{
  "n_head": 2,
  "norm_place": "pre",
  "norm_eps": 1e-05,
  "rope_base": 1020.0,
  "qk_norm": true,
  "tie_embeddings": false,
  "init": "uniform",
  "init_std_qkv": 0.0735,
  "init_std_o": 0.0,
  "init_std_down": 0.0,
  "lr": 0.00761,
  "weight_decay": 0.028,
  "grad_clip": 0.5,
  "warmup_steps": 0,
  "doc_mask": true
}
Each number is 50 + 12 x the weight over the matrix's rms, rounded and kept within 0 to 99. Layers, rows and columns count from 0.

# layer 2 MLP down (transposed), 256x64, rms 0.0809, rows 250-255, columns 0-63
44 42 39 51 51 32 39 47 34 48 57 80 42 39 32 67 60 65 49 70 49 45 68 37 39 38 79 47 44 45 50 43 34 67 40 49 44 42 83 42 47 38 44 51 69 66 38 54 54 39 68 53 54 44 64 48 57 44 55 64 54 43 36 44
53 44 59 63 70 34 52 40 57 41 28 54 33 58 59 42 39 54 55 38 38 50 41 34 70 33 50 68 55 49 47 55 61 81 68 53 50 37 46 35 36 41 45 60 51 60 47 42 49 42 62 40 44 53 55 40 34 76 40 57 59 52 39 71
72 33 56 48 65 41 54 66 36 58 54 25 63 47 49 60 57 67 32 52 77 65 33 53 46 45 38 42 66 68 56 61 35 38 38 28 33 43 50 40 44 51 50 48 39 31 60 54 35 70 29 57 49 49 47 39 55 54 42 38 34 58 51 56
55 68 49 53 37 32 53 38 40 40 58 54 33 68 45 63 61 57 49 49 58 55 57 51 40 42 54 54 74 40 56 58 45 42 58 50 60 56 63 45 53 41 59 30 73 41 53 54 61 33 27 42 53 61 55 73 62 15 55 53 71 56 47 65
49 51 49 25 52 49 67 51 47 64 38 33 17 54 62 42 63 47 60 41 63 41 25 56 52 36 41 52 49 40 34 29 70 92 63 20 42 43 49 40 49 44 37 29 70 54 56 22 43 33 53 64 55 53 67 46 64 44 51 66 56 56 43 25
61 77 68 28 55 58 44 70 75 36 59 39 25 56 51 35 49 43 62 30 41 41 47 33 64 47 41 18 48 31 64 29 52 71 49 52 39 43 28 74 57 51 60 41 33 37 55 43 50 49 57 64 58 41 48 51 90 69 42 57 48 31 53 67
# layer 2 MLP up, 256x64, rms 0.336, rows 251-255, columns 0-63
34 54 50 39 50 64 49 52 54 52 32 39 41 46 74 35 48 31 31 48 45 39 58 30 27 46 53 43 69 64 38 38 75 38 49 50 47 27 59 48 54 46 44 46 46 58 53 52 72 55 37 52 31 52 44 56 67 43 49 66 69 26 59 43
40 49 54 37 29 61 51 64 42 40 44 48 42 47 60 28 50 63 70 32 52 45 61 56 59 32 47 61 37 65 27 49 66 37 49 44 26 62 47 27 59 57 74 38 66 62 75 38 49 70 58 57 78 63 61 56 52 54 54 56 55 47 39 50
35 49 57 56 38 47 60 41 39 50 58 35 42 56 51 59 73 63 38 43 37 23 47 20 38 37 37 67 63 48 64 69 38 23 77 54 57 57 44 65 40 43 68 44 52 48 48 52 59 60 47 43 60 36 69 60 42 48 29 69 67 36 43 48
62 49 41 67 62 65 61 35 49 58 35 71 37 52 52 47 58 64 34 57 46 48 43 50 37 54 60 57 45 29 66 49 49 50 73 66 40 32 49 34 66 55 55 50 53 50 38 45 70 59 55 56 52 58 32 58 51 70 47 45 49 49 66 39
43 54 60 76 24 57 35 46 54 49 44 29 65 32 49 49 57 55 66 63 63 58 53 26 69 47 39 44 45 49 40 39 68 70 56 66 38 47 44 57 45 45 55 40 58 41 70 40 42 67 47 61 31 31 45 56 59 41 57 30 50 46 58 64